Each number is 50 + 12 x the weight over its row's rms, rounded and kept within 0 to 99. Layers, rows and columns count from 0. The size before them is the row's rms in percent of the matrix's.

# up: layer 11 MLP up, 512x128, rms 0.132, rows 39-65, columns 0-127
# down: layer 11 MLP down (transposed), 512x128, rms 0.116, rows 39-65, columns 0-127
up39 108:55 66 31 54 63 46 32 48 58 53 34 50 47 57 71 40 43 27 63 50 41 46 73 53 66 41 57 51 50 50 48 37 68 46 64 38 42 55 48 52 70 50 61 59 29 47 53 52 52 31 75 63 56 33 52 49 43 51 53 40 48 52 35 51 47 61 46 53 35 44 56 42 21 48 85 45 37 49 67 30 59 61 36 28 43 50 48 38 59 93 53 35 63 38 55 48 38 40 43 69 44 43 45 37 52 33 56 49 49 35 46 56 47 51 40 48 51 38 40 31 45 62 41 46 67 70 67 40
down39 100:58 31 56 47 58 43 62 51 51 65 67 53 50 43 45 53 42 63 55 42 45 68 49 34 58 85 75 69 39 50 42 47 41 37 43 59 75 38 50 42 52 51 44 49 61 40 60 45 40 70 34 54 64 69 48 56 67 49 32 60 72 48 49 47 60 58 56 58 46 33 53 55 65 47 29 42 48 54 32 58 68 48 49 83 54 45 48 45 31 43 75 64 36 58 49 60 61 63 52 41 73 58 50 42 46 59 31 58 57 56 56 63 71 56 54 46 39 42 58 48 67 56 61 62 19 33 46 64
up40 100:39 53 51 55 65 55 22 73 49 30 50 28 61 55 64 55 49 31 52 28 64 47 54 57 55 61 51 61 41 36 42 24 51 44 65 22 57 78 45 54 46 44 55 69 43 57 59 64 48 37 48 52 37 48 54 48 46 57 44 38 51 55 50 42 50 47 43 46 47 58 46 29 52 39 58 50 44 40 72 12 56 41 37 41 31 73 37 27 39 51 33 49 42 60 46 32 55 37 46 38 59 55 64 72 51 33 36 57 50 65 71 56 58 38 53 45 50 58 55 29 34 53 41 39 58 60 58 60
down40 088:57 56 50 53 42 61 75 37 45 61 56 58 62 40 50 30 76 79 46 49 53 50 39 60 46 42 55 48 56 71 48 63 47 68 51 46 39 43 71 53 71 41 33 45 68 57 44 49 39 67 57 34 65 58 71 59 63 46 40 56 51 40 48 50 53 66 53 38 38 56 45 70 48 56 49 35 37 63 32 66 32 55 58 66 68 43 68 63 68 55 53 65 47 37 53 75 41 48 47 49 59 40 50 39 57 80 75 55 55 59 61 53 55 51 69 54 50 48 40 57 60 63 41 64 20 28 47 44
up41 100:57 41 41 29 53 51 56 34 54 16 54 40 50 33 55 18 35 47 41 28 36 52 72 42 58 56 65 45 60 44 67 23 69 35 40 46 57 49 27 54 38 67 60 56 66 56 70 60 57 56 39 32 33 52 45 48 41 66 54 26 30 58 51 54 52 49 30 61 46 47 56 41 56 50 61 53 55 49 47 28 31 40 30 49 35 42 50 55 55 46 47 50 43 52 46 64 39 52 35 42 58 41 45 54 48 43 36 53 26 45 54 62 60 38 66 42 56 53 79 52 44 50 53 50 67 63 56 29
down41 105:44 41 45 47 53 40 68 52 70 31 36 33 44 41 60 33 38 46 45 52 35 55 74 41 34 37 62 33 46 65 83 19 61 37 42 47 62 40 30 58 48 52 43 55 63 59 67 55 71 62 21 45 60 51 30 59 42 47 64 42 49 37 74 45 51 37 32 47 42 36 57 61 57 49 48 43 73 43 58 39 45 51 26 40 47 65 41 37 47 44 53 49 37 65 52 67 43 65 41 35 51 36 46 49 50 43 39 58 34 46 34 52 67 52 69 61 52 52 48 60 65 54 47 54 58 50 61 30
up42 106:75 78 38 52 81 62 40 52 41 44 69 48 56 31 60 53 55 52 48 29 38 57 49 45 33 56 47 52 57 50 43 66 49 54 53 49 43 28 40 35 49 67 51 62 59 45 52 54 45 49 53 61 67 75 63 42 42 65 54 50 36 41 50 51 26 56 68 40 58 46 70 61 34 38 54 57 66 50 75 53 65 50 33 50 54 35 63 40 45 44 51 59 57 51 56 70 67 31 38 39 66 46 66 39 47 37 26 50 52 30 30 54 56 45 54 54 49 73 26 35 37 39 50 59 56 50 34 42
down42 101:17 19 52 55 47 43 29 57 55 40 46 41 51 45 69 38 28 62 66 70 64 58 56 54 61 43 45 59 74 44 70 60 43 54 41 49 58 55 52 51 43 60 47 37 34 51 30 35 61 64 37 35 40 28 44 70 55 32 41 44 48 39 52 55 45 54 62 59 30 47 37 34 42 76 53 38 50 53 42 60 50 37 57 46 57 50 41 50 51 49 63 49 59 49 39 26 36 52 59 28 34 65 39 54 47 63 50 43 40 44 37 43 51 38 63 58 38 51 64 68 53 52 43 49 36 45 82 29
up43 111:67 71 18 65 62 53 65 47 55 48 43 41 43 29 81 47 35 37 35 47 49 58 44 52 44 62 63 51 61 50 46 46 51 46 59 25 52 31 32 38 61 59 49 73 53 50 47 51 51 37 22 62 42 28 81 53 46 55 68 35 37 68 42 39 55 33 59 55 46 48 52 55 39 56 57 47 33 37 52 51 45 65 53 36 54 61 61 40 74 58 43 38 75 52 48 60 40 39 48 46 42 70 67 51 55 49 46 65 52 45 43 46 47 43 46 43 31 28 47 47 31 52 59 40 62 64 37 43
down43 111:68 68 51 56 41 67 55 45 56 40 49 30 56 67 48 25 69 35 74 39 63 68 37 47 51 42 35 47 38 53 55 44 41 42 68 59 43 70 61 38 54 40 60 38 43 38 59 27 72 67 61 30 44 45 37 37 48 33 27 50 62 48 63 69 56 59 53 63 48 57 60 63 51 53 39 56 46 42 45 58 47 41 47 60 43 32 58 54 42 50 42 82 34 48 46 55 51 67 59 62 21 38 45 47 35 42 60 44 37 37 18 55 57 50 46 49 41 58 50 43 34 49 31 56 31 54 55 46
up44 114:49 36 38 61 37 57 60 37 55 53 46 56 61 45 63 45 53 43 52 51 51 37 53 52 51 43 53 35 54 53 42 40 66 39 64 37 58 50 56 53 40 43 53 54 69 69 69 53 46 51 56 57 43 44 33 76 24 49 36 23 46 55 40 62 57 53 50 72 56 33 35 56 53 47 70 53 25 59 81 54 24 48 38 55 45 64 31 35 44 51 69 54 63 62 48 60 27 53 48 42 54 58 61 38 20 42 32 50 44 24 48 41 56 48 45 41 29 43 48 63 64 67 35 68 57 26 52 56
down44 105:74 53 44 36 44 45 28 55 59 39 80 46 39 31 55 54 45 44 52 49 28 70 42 54 49 49 78 58 36 57 42 54 46 68 39 46 54 46 46 42 59 66 44 61 22 28 39 47 53 42 34 46 51 57 43 41 67 59 66 68 40 41 66 34 51 65 44 37 46 44 60 37 43 51 58 62 57 43 28 52 44 51 52 55 42 42 62 49 77 49 48 36 32 44 58 31 60 48 51 44 31 38 34 62 68 69 64 58 71 67 58 57 43 49 37 33 58 41 58 45 20 47 55 38 40 60 56 57
up45 003:61 61 67 54 63 50 51 44 56 32 60 43 74 42 61 39 22 62 60 54 62 53 66 59 50 31 60 40 50 37 47 31 51 35 50 64 69 55 52 43 41 31 65 47 40 62 49 57 32 45 75 34 41 36 50 21 60 32 46 41 47 48 37 51 31 36 40 50 53 46 35 56 47 39 39 48 40 63 32 46 59 35 47 54 40 47 26 43 47 50 47 54 60 28 55 32 61 61 48 74 34 65 49 48 42 56 38 61 45 31 20 61 40 62 52 66 62 50 66 40 32 63 46 53 52 49 70 52
down45 003:41 48 70 43 65 47 59 68 28 46 49 60 42 48 60 52 52 36 43 38 41 53 43 62 41 68 69 57 48 55 45 66 40 69 55 41 41 38 51 59 44 62 42 46 71 60 54 61 54 61 45 64 64 44 44 56 47 43 84 17 54 39 57 57 72 63 51 56 51 54 54 59 53 49 45 67 60 33 57 36 37 49 56 45 48 35 82 52 46 49 66 52 53 55 47 66 34 51 71 53 48 36 45 39 87 54 65 61 53 65 71 33 50 43 66 38 55 52 49 28 62 26 50 59 45 37 57 58
up46 137:56 41 51 32 55 54 31 54 55 50 41 51 42 61 45 45 62 60 19 44 43 65 43 21 48 51 47 61 38 35 62 51 64 57 41 61 45 54 35 64 61 34 69 46 55 61 47 59 48 46 32 70 42 30 53 47 48 37 61 41 34 47 50 55 52 47 43 49 39 44 49 53 53 46 60 38 36 40 74 37 48 34 67 48 25 65 39 61 43 54 48 37 52 71 54 47 42 75 37 60 55 43 48 65 43 14 43 49 53 60 14 27 75 48 61 38 46 52 64 51 54 32 59 59 55 48 34 52
down46 152:47 52 79 26 38 30 53 61 63 71 56 45 53 65 48 55 50 72 37 35 34 56 27 41 32 33 60 45 38 43 51 67 38 65 32 56 45 53 37 44 51 67 48 32 31 50 47 59 45 54 38 61 73 47 50 49 48 59 51 65 65 57 28 42 51 30 51 61 53 52 40 49 58 54 46 36 50 43 37 35 53 50 44 44 66 38 40 46 52 71 36 64 35 61 32 63 39 41 67 49 43 66 54 60 34 44 50 52 59 46 54 35 28 37 45 63 67 59 36 57 80 40 61 32 47 53 52 38
up47 136:53 24 37 63 78 50 65 56 43 20 36 51 45 53 38 36 25 39 46 59 59 42 60 52 41 27 55 47 53 68 54 43 51 47 70 45 50 57 50 47 59 62 40 50 27 64 51 60 43 59 53 50 49 46 57 65 36 57 60 34 43 43 54 56 39 46 45 67 50 54 35 58 54 37 43 45 49 67 59 72 44 61 52 50 51 42 78 47 53 56 54 70 59 83 38 56 54 21 53 33 56 49 28 39 70 49 57 49 35 57 54 60 58 40 68 60 34 40 60 47 69 67 69 62 56 43 53 37
down47 127:69 48 77 61 60 53 51 46 56 66 67 35 44 37 51 71 47 64 52 34 62 46 47 80 38 63 32 55 61 43 45 51 43 75 50 52 60 62 50 45 51 43 54 56 62 50 49 60 61 59 48 38 52 53 60 56 39 57 69 37 40 53 13 63 45 63 39 44 52 57 55 61 43 40 54 48 69 35 66 35 49 66 50 44 51 53 48 56 41 50 29 62 41 46 35 35 62 79 48 47 64 52 43 53 45 44 38 45 40 23 29 41 23 39 70 61 53 58 59 48 42 61 53 67 38 48 68 70
up48 115:46 36 51 40 54 68 52 46 66 16 47 46 40 48 42 35 48 35 35 57 48 69 56 54 26 54 51 53 47 49 48 48 58 49 31 48 39 53 48 54 47 35 60 48 64 64 39 47 55 55 32 45 31 32 50 37 71 35 48 40 38 30 72 42 55 71 50 68 45 49 54 48 66 46 65 49 53 36 61 21 25 54 58 58 36 53 46 47 59 30 77 31 32 53 60 39 57 44 46 51 42 52 44 39 42 52 64 24 65 36 30 46 60 57 60 47 66 64 78 58 57 64 43 47 50 60 43 58
down48 121:59 58 51 45 64 62 35 47 48 50 42 52 59 50 67 77 46 58 64 47 37 41 49 70 49 43 55 48 65 41 33 59 60 57 63 57 45 57 33 38 49 61 61 47 64 50 74 43 44 57 67 53 48 48 58 55 25 59 44 71 70 62 32 71 47 48 44 38 45 48 72 58 38 50 30 66 25 34 61 42 68 55 50 39 46 35 40 49 45 52 40 57 54 51 43 53 52 42 72 37 44 54 43 47 39 42 24 79 56 35 51 70 54 42 61 58 60 67 25 33 47 53 54 69 19 48 54 61
up49 075:54 76 55 54 75 47 51 62 56 28 65 38 32 47 39 53 55 61 57 38 64 56 56 55 61 27 56 56 62 42 47 45 40 42 39 43 44 51 40 46 32 54 76 52 35 50 67 54 40 56 53 53 35 65 27 23 55 57 57 52 58 45 40 58 58 45 56 50 33 37 28 55 76 41 40 68 63 66 60 59 48 37 50 60 31 44 63 40 31 61 64 64 49 52 55 38 54 61 45 36 65 36 40 67 53 43 61 57 39 51 56 43 63 34 41 30 60 73 54 55 44 71 32 57 54 62 73 64
down49 057:56 49 56 53 41 35 47 31 43 49 44 35 72 69 57 61 53 56 69 55 42 36 50 51 44 61 39 48 46 59 48 48 64 45 73 50 57 48 58 48 53 42 31 40 83 53 38 58 51 48 46 34 55 44 65 58 45 52 54 44 39 55 67 31 40 65 42 42 52 55 61 40 34 52 54 44 40 43 46 33 54 71 60 42 69 67 50 68 52 53 27 33 66 38 36 75 51 56 49 54 21 59 70 46 48 50 40 36 83 22 62 62 45 54 63 57 36 29 50 41 51 34 62 43 44 44 32 37
up50 128:55 67 40 51 43 39 64 63 56 34 33 41 67 53 59 39 60 51 49 37 37 52 46 70 30 26 74 56 42 58 55 46 42 46 42 43 48 60 54 53 82 65 56 41 53 70 53 66 62 56 32 35 37 54 44 52 38 48 44 34 38 36 65 52 65 20 44 52 66 51 51 36 42 36 38 39 73 61 48 40 35 66 43 56 41 48 59 50 34 47 64 62 61 44 49 34 49 49 47 59 69 35 65 26 68 59 58 30 53 62 32 44 59 47 58 47 37 42 71 55 59 61 35 50 62 32 44 56
down50 125:53 53 43 58 49 56 43 45 36 48 75 58 61 47 72 50 59 40 46 48 67 56 52 45 55 52 54 47 46 55 54 56 49 53 59 43 37 58 55 51 42 68 47 49 70 49 40 29 61 42 52 52 46 64 53 30 49 69 41 31 74 66 42 52 16 59 66 64 54 52 68 72 42 43 59 40 72 39 39 49 44 60 26 34 41 81 66 76 41 54 41 56 64 67 40 55 56 65 56 49 38 57 42 48 56 51 62 56 36 56 41 29 47 46 26 35 34 49 37 43 36 61 27 65 33 54 43 64
up51 092:49 38 47 64 51 52 31 69 32 30 44 55 42 45 41 60 39 49 27 77 61 40 54 32 61 54 63 40 46 54 45 50 59 65 53 62 50 35 69 39 57 72 70 49 90 45 58 50 51 52 50 48 40 24 66 55 34 60 66 36 43 50 53 59 54 43 50 36 39 64 53 46 71 40 35 45 44 47 42 49 40 51 64 24 52 45 56 69 66 41 66 69 46 37 45 66 58 58 50 34 55 24 56 41 38 54 52 34 44 41 43 57 61 48 46 49 29 45 45 30 67 37 42 51 54 49 57 37
down51 079:63 65 43 51 53 45 52 51 50 54 54 55 61 51 34 55 66 59 63 43 61 43 54 44 54 39 45 60 64 48 50 60 38 49 58 49 50 72 27 47 57 41 47 57 24 37 62 54 47 74 34 32 57 70 20 24 57 30 41 65 63 57 52 44 52 58 41 58 49 41 55 41 42 65 66 57 54 63 67 67 62 39 60 62 22 35 43 46 49 34 40 44 46 60 51 25 37 48 57 64 49 52 54 68 73 48 44 59 48 41 47 37 61 32 55 53 52 47 44 62 44 40 35 72 06 42 44 47
up52 003:37 33 54 48 52 42 50 68 45 59 51 41 41 66 67 52 56 47 64 41 28 54 34 59 55 43 41 72 59 88 55 73 57 57 57 35 35 55 37 47 51 57 36 47 21 48 60 47 46 48 20 61 47 42 50 63 24 70 48 41 47 55 58 34 54 61 57 37 30 63 55 56 50 56 88 55 47 30 47 45 54 48 60 37 58 44 45 48 33 29 38 52 54 74 57 58 48 40 53 24 46 54 48 52 57 53 37 50 44 58 61 43 58 49 60 58 51 46 41 70 50 54 67 54 46 50 24 40
down52 003:49 36 37 39 41 47 51 15 53 46 56 45 36 41 52 40 38 72 56 46 53 47 64 53 54 39 42 46 42 29 44 42 43 59 55 66 83 33 80 21 55 47 69 60 46 40 50 45 61 30 56 45 41 49 48 53 70 37 43 60 30 76 31 52 45 39 40 54 61 64 38 57 50 37 39 52 41 58 48 36 55 59 39 59 41 54 42 57 54 46 53 56 43 49 53 28 60 65 40 64 55 41 67 62 21 64 43 52 48 40 29 56 41 52 48 59 29 47 45 55 32 54 52 46 67 53 57 23
up53 110:63 74 47 43 49 50 35 47 61 43 55 29 83 52 61 37 41 53 45 46 71 35 49 54 46 41 55 35 34 55 46 52 54 64 63 41 53 34 28 38 54 63 34 41 55 51 61 65 49 48 59 53 43 67 47 51 39 67 48 44 34 51 63 36 54 46 58 34 40 48 48 24 34 57 73 78 60 53 46 28 18 47 44 39 72 56 60 56 48 31 40 65 39 19 64 69 41 55 39 40 51 52 37 35 57 51 54 46 39 38 70 60 55 44 65 47 40 48 55 44 34 40 57 47 58 59 54 48
down53 105:29 48 38 45 68 40 68 67 43 61 30 42 40 45 59 38 55 61 56 57 87 49 54 59 52 46 35 44 73 44 62 80 48 36 60 45 49 52 65 56 59 49 45 48 58 63 59 54 49 33 33 73 50 63 66 59 44 66 45 46 71 41 53 45 32 49 33 53 36 64 42 43 59 51 42 31 43 30 45 55 66 44 54 61 64 64 44 36 64 53 37 55 34 50 45 35 47 47 65 67 70 50 68 53 54 38 57 53 51 31 55 52 33 63 28 56 49 62 34 62 43 48 56 35 36 59 28 48
up54 114:74 31 30 51 64 66 50 37 38 42 27 52 46 45 56 35 66 45 43 50 41 51 39 66 38 53 68 47 56 36 49 43 54 63 48 30 59 50 29 35 58 43 61 55 50 52 61 58 34 47 61 49 48 41 37 41 46 49 46 30 37 49 41 49 63 57 58 66 38 58 41 48 49 54 52 50 73 58 56 23 45 59 55 52 37 60 37 58 47 41 68 29 81 38 69 53 41 45 43 52 52 29 63 50 45 62 65 51 62 32 60 59 63 25 45 56 65 38 46 38 26 21 63 52 63 52 43 70
down54 105:68 77 61 61 47 63 41 54 62 53 49 53 54 36 25 50 45 57 57 52 52 59 42 48 46 52 60 51 29 30 38 57 50 52 34 42 51 57 42 60 35 54 45 34 58 37 40 41 26 48 75 37 50 29 50 48 53 33 63 44 39 50 38 36 53 47 33 65 61 58 62 43 36 26 69 48 49 64 45 55 49 56 69 56 44 36 48 44 37 50 44 53 24 78 55 64 64 42 38 62 74 45 33 68 31 57 60 71 37 54 25 41 41 42 52 37 55 34 46 33 48 59 34 43 33 56 57 44
up55 046:58 62 59 45 40 46 71 50 42 65 47 49 43 37 30 44 40 63 38 58 40 45 52 51 58 22 49 57 67 66 45 65 37 55 35 40 60 39 42 45 69 50 80 43 37 51 39 59 41 58 59 42 39 65 68 44 63 54 73 30 50 59 42 67 54 48 44 64 39 32 66 54 53 47 58 46 54 73 56 57 36 27 44 43 50 47 62 60 50 58 56 58 24 40 48 69 59 64 52 66 62 33 73 43 51 50 63 52 40 53 65 66 67 43 51 51 48 60 55 34 77 48 61 50 58 58 69 80
down55 029:37 36 29 40 46 54 24 64 55 32 55 57 54 59 47 64 54 44 62 36 60 59 44 48 51 70 60 45 43 28 62 46 76 42 62 56 42 64 54 37 31 54 35 47 59 67 44 44 62 41 44 63 54 48 45 61 47 45 20 58 49 29 55 32 47 58 64 29 63 57 41 45 46 43 54 57 47 36 43 46 60 53 56 33 42 52 52 47 51 43 45 29 70 82 45 35 41 37 41 41 36 68 40 57 57 54 52 51 45 47 33 42 33 54 45 42 53 51 44 71 16 48 39 43 45 54 24 25
up56 125:48 43 60 57 46 59 70 55 62 58 21 54 59 43 32 65 26 43 47 55 44 66 52 27 41 50 71 44 58 65 48 53 51 37 65 56 25 63 30 55 53 55 52 70 66 57 43 46 77 48 36 49 38 48 44 39 43 35 55 55 34 78 50 52 44 52 70 66 61 54 38 49 54 40 60 57 57 53 38 40 13 48 30 34 30 49 57 57 45 49 65 67 45 41 50 58 62 57 41 49 38 56 67 52 50 20 36 48 62 46 71 50 39 54 42 53 46 62 57 41 57 44 46 68 55 39 63 60
down56 132:60 48 55 55 42 63 32 23 44 53 43 45 54 55 57 57 65 42 31 62 57 32 44 51 50 62 43 48 50 33 40 44 55 70 45 37 46 50 69 36 53 63 44 40 73 58 71 56 35 29 66 35 37 47 43 63 33 44 33 40 60 51 43 54 58 36 78 44 31 42 76 47 73 60 45 48 34 33 48 61 75 45 45 49 62 61 63 58 49 55 44 29 55 56 61 42 52 43 53 64 47 40 52 56 56 40 55 50 37 60 48 63 49 44 67 36 45 19 39 60 66 59 34 41 37 39 21 46
up57 103:55 69 34 35 44 45 41 69 78 51 59 67 56 40 24 49 52 50 45 47 47 41 38 54 42 42 60 53 48 55 61 52 54 36 58 30 54 30 59 57 63 63 41 32 51 57 56 53 68 52 42 42 62 38 52 36 44 60 41 40 46 55 45 42 47 53 47 52 56 50 75 63 48 54 65 30 66 31 57 65 66 62 58 42 24 37 31 62 44 29 36 46 54 41 58 28 50 41 43 57 58 68 56 53 29 47 66 58 54 30 50 64 53 55 51 71 57 69 62 61 57 55 65 42 56 78 80 40
down57 108:47 34 60 64 61 53 69 51 47 49 33 05 44 51 69 49 51 42 47 37 56 44 52 30 55 52 39 53 54 46 27 57 40 49 32 61 51 68 48 54 65 39 68 84 54 51 33 52 39 61 50 45 37 52 64 72 55 44 56 47 58 45 39 61 63 35 50 40 42 52 36 23 48 53 31 60 46 67 30 47 34 62 63 57 61 42 74 51 58 65 56 51 49 45 35 47 57 44 65 36 42 39 39 57 60 52 45 32 45 65 44 26 43 43 55 46 32 44 48 40 35 42 45 69 39 38 33 47
up58 003:45 56 71 63 49 53 48 50 38 60 46 60 34 45 55 73 40 66 33 46 50 44 14 59 60 38 52 66 44 71 56 72 67 52 51 32 29 29 45 55 51 39 40 42 53 39 54 49 45 58 57 61 53 48 40 48 40 53 49 52 65 51 56 32 61 55 45 52 33 49 33 55 40 59 79 68 45 42 48 57 40 17 41 43 52 53 54 57 34 54 33 64 47 54 32 58 44 28 50 42 63 38 73 32 42 33 53 55 44 57 55 53 60 57 38 60 43 49 28 42 62 77 33 39 47 55 54 71
down58 003:46 50 33 41 39 55 44 35 64 36 48 30 39 42 47 30 40 52 46 43 60 52 69 56 62 66 51 27 53 40 53 54 53 48 49 55 48 57 50 42 48 45 60 63 54 53 41 48 41 59 66 41 58 51 33 23 71 49 55 36 27 60 54 45 17 61 48 54 56 55 67 62 53 44 42 71 54 65 51 49 63 65 46 49 55 34 18 69 53 35 53 53 54 35 50 63 73 63 50 68 45 74 65 66 34 65 58 54 63 50 43 44 47 54 61 52 24 25 48 56 57 50 64 50 71 55 48 24
up59 003:44 66 44 52 60 52 52 57 40 53 52 55 65 63 36 54 53 56 59 52 51 52 37 49 49 43 54 45 55 48 48 43 44 46 35 36 63 82 49 37 46 45 65 37 48 58 50 52 44 41 42 44 72 58 50 64 66 49 43 42 26 61 45 40 44 51 41 52 65 40 68 38 66 28 47 57 63 27 63 40 48 66 56 33 53 60 44 50 45 46 40 42 85 61 65 93 48 70 51 55 13 74 47 50 47 56 50 55 65 43 63 45 43 50 61 64 61 38 58 70 42 26 63 65 51 49 56 39
down59 002:50 63 48 50 75 59 45 51 61 59 54 74 32 52 48 51 73 46 39 33 43 43 66 40 37 36 40 46 42 41 30 47 58 48 46 63 62 52 52 62 30 65 53 58 34 45 69 59 36 39 35 57 36 36 46 47 51 71 62 71 46 56 57 64 52 56 52 57 50 63 30 64 50 52 59 39 39 46 36 47 53 39 46 58 42 65 61 46 41 39 52 58 42 64 38 26 35 39 45 47 72 40 36 45 40 49 64 73 48 66 45 53 38 74 66 59 64 65 64 44 27 45 57 65 42 49 29 19
up60 094:59 54 48 54 58 58 49 52 64 35 57 58 47 34 32 44 64 53 50 52 49 72 49 48 68 32 74 42 50 57 49 10 45 46 69 62 28 43 35 53 41 76 67 44 47 51 71 60 41 47 58 53 43 58 37 62 20 39 33 44 55 44 41 58 68 50 50 49 56 45 44 56 46 30 66 60 34 82 67 36 52 66 44 47 42 54 48 35 48 39 40 43 57 54 44 53 42 38 40 29 38 34 56 43 27 53 48 37 33 33 42 43 39 29 51 52 41 39 67 54 62 39 52 42 61 42 56 45
down60 077:46 48 71 66 40 28 72 55 69 44 57 46 49 35 67 59 45 57 62 51 33 46 60 64 52 54 56 42 44 25 66 82 55 46 44 54 45 55 55 36 62 53 28 53 53 42 41 50 72 50 42 43 45 54 43 34 62 65 47 37 31 54 69 51 62 45 57 69 22 59 65 40 60 40 49 47 37 26 33 47 50 38 77 60 68 52 34 57 41 49 44 33 73 54 56 59 61 50 31 41 46 63 42 38 63 56 55 54 53 55 26 51 46 42 67 37 45 42 40 44 45 50 67 24 37 57 51 46
up61 128:72 39 73 42 55 20 52 48 58 40 50 57 51 47 43 33 55 32 34 29 56 31 66 61 34 54 63 54 63 64 56 42 42 51 58 54 63 40 53 66 47 48 44 51 59 61 42 56 51 44 36 18 44 59 60 37 64 53 46 52 31 46 61 27 52 36 46 55 58 53 37 53 35 46 50 51 62 39 68 52 44 43 34 69 35 39 46 52 44 56 55 66 69 22 40 52 43 24 50 38 72 43 41 55 50 42 71 30 53 66 56 49 65 53 69 45 37 60 61 28 65 58 63 59 62 52 51 44
down61 137:46 55 54 45 28 54 25 29 32 71 30 56 40 38 39 59 62 35 49 68 65 38 42 49 65 65 64 26 53 54 55 43 57 47 40 65 54 47 61 49 38 56 35 53 48 39 35 30 43 49 39 50 46 45 68 46 43 46 65 69 59 55 59 65 49 55 67 55 23 33 37 44 49 55 30 64 34 41 49 57 40 42 50 65 72 48 64 76 70 70 50 46 34 34 60 64 59 60 54 47 67 41 29 53 40 58 53 51 28 51 49 33 42 59 37 44 48 52 45 57 63 57 53 53 37 55 73 37
up62 111:64 34 18 34 58 35 45 47 26 19 67 45 54 52 51 49 36 50 45 40 60 73 40 42 47 54 57 50 59 56 49 34 52 35 48 41 54 63 40 50 58 39 62 41 39 53 64 61 58 52 33 74 66 32 42 35 50 54 65 32 42 51 36 41 63 80 61 53 52 41 61 55 63 48 61 37 50 15 59 30 44 57 27 40 31 54 67 45 45 47 43 48 62 56 38 41 29 34 53 45 48 61 57 43 49 54 42 42 63 47 49 51 47 44 50 45 30 68 27 55 47 39 51 66 62 49 38 44
down62 101:38 44 45 62 36 47 47 34 51 55 39 88 57 36 66 45 71 62 35 43 49 56 39 70 69 39 35 46 48 39 60 50 34 39 71 62 44 54 29 51 45 39 34 63 55 30 43 55 53 66 35 38 28 51 49 38 26 70 50 58 47 41 57 50 47 39 64 46 39 56 21 50 44 34 32 62 45 53 52 62 64 51 62 42 62 39 52 45 51 44 68 63 53 34 59 73 65 61 47 51 54 34 61 50 48 50 51 53 26 49 65 32 48 40 54 51 46 38 70 55 50 33 39 58 32 42 61 65
up63 128:58 45 24 54 59 53 38 50 58 50 25 45 55 21 65 61 64 42 47 27 46 53 43 49 57 68 69 49 36 80 71 39 50 49 25 47 32 57 31 65 64 58 45 53 66 34 42 47 49 55 61 39 44 37 41 59 37 47 44 39 39 40 58 46 49 45 46 54 39 45 36 28 53 36 71 30 60 61 50 53 46 30 42 59 49 45 59 66 71 67 57 36 54 49 66 41 55 54 39 64 71 58 51 32 40 66 51 42 54 32 57 33 53 43 49 57 59 51 26 47 34 65 26 50 48 44 49 52
down63 139:77 48 63 47 50 65 42 55 34 43 42 70 52 42 45 39 55 31 53 49 55 54 48 77 39 32 55 64 26 48 40 74 53 65 46 30 56 50 47 41 65 39 54 45 48 54 49 55 89 60 43 40 62 53 42 51 57 57 73 31 41 36 70 53 53 43 58 50 51 63 41 51 58 46 55 49 61 54 35 36 61 57 39 50 50 69 38 58 42 51 25 68 55 50 55 64 48 37 41 72 47 30 38 43 48 61 40 41 43 47 38 42 16 47 65 40 53 57 66 56 47 50 51 33 77 67 58 51
up64 003:67 51 57 55 46 56 60 33 59 37 60 64 58 40 32 57 51 53 34 33 45 40 67 61 63 61 79 43 46 59 47 44 46 66 41 46 58 50 64 44 47 66 56 74 61 35 33 39 56 51 44 59 41 60 66 49 57 48 37 50 61 35 46 67 62 50 75 49 71 47 55 58 61 71 47 37 33 46 47 57 27 66 51 63 53 50 58 62 61 71 65 76 56 39 44 36 38 60 59 57 65 27 62 61 55 46 07 51 57 45 56 55 48 47 46 50 47 55 54 35 58 47 43 38 54 56 54 22
down64 002:51 39 29 66 41 41 55 58 74 65 46 34 56 72 64 27 68 29 77 74 43 55 48 41 50 58 33 61 55 39 40 46 45 33 56 43 40 55 40 58 77 25 52 51 66 77 59 53 60 62 50 59 46 55 66 23 30 69 33 62 58 61 59 50 57 55 65 58 35 40 50 55 43 44 39 45 45 60 43 53 50 48 42 52 45 51 48 20 38 51 42 31 30 57 41 60 65 43 54 44 46 66 72 52 48 55 41 48 43 67 51 40 56 49 56 30 46 59 45 59 46 60 42 55 48 44 54 67
up65 130:61 45 42 53 71 72 51 50 44 47 54 56 41 55 64 48 44 40 44 26 38 75 46 35 70 31 49 33 78 58 56 54 78 36 63 49 68 45 49 46 63 39 42 65 73 57 55 60 73 52 39 45 38 40 54 44 63 52 53 41 52 47 38 58 38 64 49 45 53 50 50 24 20 43 52 78 39 55 45 52 56 40 45 31 34 44 63 51 51 62 61 56 59 63 57 59 51 48 45 62 53 65 53 48 37 39 44 70 58 33 58 48 44 50 74 56 39 62 50 71 51 55 70 40 49 32 73 49
down65 121:57 55 59 29 47 58 36 42 54 54 41 76 60 54 55 48 58 68 56 47 39 53 58 48 58 41 38 60 99 42 23 59 57 47 53 51 46 26 51 38 48 45 68 47 33 51 47 68 61 55 49 40 48 43 54 44 28 59 46 65 44 55 06 57 46 55 53 53 78 34 33 57 53 52 40 53 46 46 47 51 56 54 42 30 48 40 44 31 39 63 61 48 64 58 54 59 43 49 52 45 44 55 59 40 46 52 49 70 58 51 81 52 41 48 51 37 43 46 46 56 52 73 69 22 40 55 46 52